config.yaml
num_hidden_layers: 10
hidden_size: 512
num_attention_heads: 4
num_key_value_heads: 4
head_dim: 64
intermediate_size: 1024
vocab_size: 8192
hidden_act: "gelu"
norm: "layernorm"
norm_place: "pre"
norm_eps: 1e-05
positions: "learned"
qk_norm: false
attn_scale: 0.125
bias: "none"
tie_word_embeddings: true
parallel_block: true
init: "uniform"
init_std_qkv: 0.0181
init_std_o: 0.0
init_std_up: 0.0181
init_std_down: 0.0
optimizer: "adamw"
learning_rate: 0.000577
beta1: 0.95
beta2: 0.95
weight_decay: 0.41
lr_head: 0.00313
warmup_steps: 294
schedule: "wsd"
decay_fraction: 0.648
decay_shape: "sqrt"
final_lr_fraction: 0.0
batch_tokens: 65536
max_seq_len: 512
doc_mask: true
train_tokens: 502700000
max_steps: 7671
dataset: "wikipedia_en"
Each number is 500 + 25 x the weight over its row's rms, rounded and kept within 0 to 999. Layers, rows and columns count from 0. Numbers have three digits each. The size before them is the row's rms in percent of the matrix's.

# layer 6 MLP down (transposed), 1024x512, rms 0.027, rows 479-489, columns 0-127
110:531491498447587517512480481499496476472470543461503499504527546522509512502473520526534532540485514588484505512480534464490514455489444488497472470518527453485456487492538457510460464513482515504502524494518530497502505508523521497528467544499479481501491507523514484503522488519561502497507486501513522507482480485494548498479456509496534543444495451520503505504518466493506491515498
109:532541482491522538521524495507531519517526508483477526497462500504512471473516499471459482460499498481476552506479483494502474502498495519505501552526449535513492500552485493471501501518503511451480485555518476480483475472488491529503478480477482512501478547483511575514500511521514454478546539521494499517486500517465500500513497558474533472526526477469529480492514510519523515506482
082:502537478494472450477519494522529493516536515524496529503493494505521551509468519525485572494521517474513490511466480515515513509499507543514513505412532517538469518502512547527493513516481521503502494503440475514476512495492433506500470562529484482492481502523495522447483450452507475533476556497486479477507498486469536489554512502478471492538485524503552496495481491528472484521467
099:484512489516497539485506495546504492548485505478475528494505456548478526503533524482469490527488470456503501502446460469519463516507520488470537490498469518498449482517515513526517441488515547545511450518505507514471500512445508515517445532490444497506494538522504523511445475501495515511454498540525478468505523516540487512519531508496488472470507483509497477462498464463470521521532
110:505516464527544510522491502510478520492502518499518488503478476519495531489510463494503500530548492476536445476480518480462438490510532520506521524522477482541496482514532513501534516478461515514496518487461469487493452525484486532487475507530519459563483498487512480477519508495496526492477469507510495456521533495503483533485551525497491492490491516525498503504503499482508469470510
104:547519531536486441518503500507519525509473528465529508497427486496501489505492523499487489516500528522483531539520503527501481509494541464475509454523549507500470522464576514450483503506490493461522550466485488527497477474506523503503465511539501515518487483472527550490512494496483494513476499485510491492499490449450532489467535480511496540496490514486464502484515506511493506499495
114:506453503485502510542493476495510492490533507475501513491533469494501494514471492500523497495472514508542477522523463532503478570493490472504499509516527474480518478461480468503534569511479519468462500522503494493495500525533492524532526495490496516450496496458493501530566519499487487473513521498412469534521460497525493511515508525481429536496492420446492527504462497467497516465505
111:478477510516453490466491477493558505444510492511472473495463515498514482503506497493509529501498485470528515437508508475537522471504500515482510497503554543482519461506488486473514491509512502514511528490533465516499478524490498543504485446495506508499495509508469493493474512483538473516530501524483520488510541480459485543487473483484504480502490505478515518571501468442480469503539
093:525496498480525492488519564561488527531494463490532473491492559499502521504456521490522540489561522510496501471513483524535509539497475528475523455492519497536486500492453500469496472550523496529497538479519451503496503481443526517529530510525502476483485509527512503520516556515478484530485500497530543502524507501519512533533450480495518504505533451518487506552539541500527477550502
103:514522513520505510496500522493521478478481489546501502477464460470491528530472470569511551467513489491485496522545511514537472445449467457508509490484495548490511517475458517485494471511498569526534490491508513498502524500515522479538495510530515498462508489518475577513530493475496492519504507527530508486507474476470462509473495530513474514461471496481495519508538512477512524506510
089:498496488497509475503531520437511535494508487480548462498517532483437465451483528472465495494530501522465504514503476477518504497497519511466505462496482506503513470459473484498456497508492520527512516530470498512505483519482475490500490492505483527513526531515505483513517512502489498488490516515513543496503462513525467491496485532479443475490467457437478498460519477496511535523488
# layer 6 MLP up, 1024x512, rms 0.0282, rows 480-490, columns 0-127
105:539508487529487539570492494484496459483490467484488538510468497488497516517513480497530505485477487518515475498470537537530496491532508549503507490519460532515467448510451497505518477481503524496447498487487542491503494521483490466509546472518468487516459490484504502492542494523462531531522502471475535480481550511470501521467480510529457454533508504481509539485492498538501492521517
093:497465503485527501483463524463483511485445469496505533489496500480500445497504489535483499524488496521467470499545477493464492518501458494513494511536486465480495518474499473466494503486531506501546496530523533464515498508515544468485530441510517510500513515463479527487545545539499471502532463501501506447486479548529490515482499500533525521469515478499507512514502521456538508517472
099:467513517506495480505505535453499485499451533513524498464507524525520448497540504512476475471461485515522462561466548512513511503480467524506514529482524489543497513510514489509520566566450511506496496522490488479477514504516477474528555479471520508493470468498494480489512466530508478488552492510480501499508513525489494485511522523496513499505477547495508494481556519465479545477488
108:429495501489444486485491493482519503511498540454453508535526515492518497488534524524537508489398467494531519506517495522497519470493488509514487467519492462500532505514473511474510475490467481480489465493497541533473531503547548514492518492500495517487493485486513480544514532500506483484500481513474462505468513524479504510490496475513478481528475467482498484483476477493491558499514
106:521519527492484508547456473534509517488539500499476512509512465544533490544419501488521518502516467490489502484538547474447486490488478500489470517543509523522488489442439522508525502521509485517446502500498523515496491513495474497509517496498464500505471482546490525484541515514479502518512518484494530486443546502515490508464495489501505490518450493470486509473475485460491472499478
101:497477524491489491526464539489527516490449510451464482463508510524518477523547511511475502504523497517478515525518532466511498478510523540495509514488500490529470502509521470508520507483473496507525486462496527470511546526479493462546510492479435508527482488540480532449543515511485484449529467542514541468496519507478466483505526474493498477532516489484545510477528503532520493515484
114:478482491479519458472538547496496472498519512517527487538547481481559480504486527510524514469499495509506466462522495491540448497489513535489491514511542501511488507502522477511553516515513471485448471493485510471528508520484515542499546532543499505517516498472453507493521450541517494548508484488524470468484555510524453476500538488500452506490517473491485487503498485491506481561529
097:507428513505494496514445486465540506455502572499500486520498464486479524523520490503515512483493437494503472471503499514467520480545453508474473489522510489486517517495529537455543530491498517514510493482519483484486530529523495460480487483491434449496502487500507512485471491500515536477501491499444504471508522544507498504476516525477487539485509547496496518500469492514501487503509
104:462505466481432470532473476493505494516460506500468485549507468481496474508539550508534441495499511497488504477499502542514465483523564496477498475531502485484507459493470525481521480497490496527560541515507530490470518471504467504431499490485490454511497540485511486456490525542514487535483487499454520497463479490485480492564474514469513501493533523489481501528504482522532506520469
096:525506499490534516493438500502519480490521517514523511500494473499523498488519441506456558542462500502502489489525512475508514483489474532487527494489513484470499491539519503507536484515520491489510467471492529498493525531479475523523538482498456511505481505452515497506485470535502494543538482520521494523490520525514505500506503458519468511493487506500533463499507488526488504480517
089:521497538511483512498467536483511529513475477491496513532531520490473452522493469503540489471473479468505516484520497508497474501469504477485515487528522503555464508485534492540486497508481496480500505524499505477483460515489512507474535470534531493510548538504496520477529507467478456500535523492477508489517491520455477483466505483527513494482463506483465466459478481482504535474489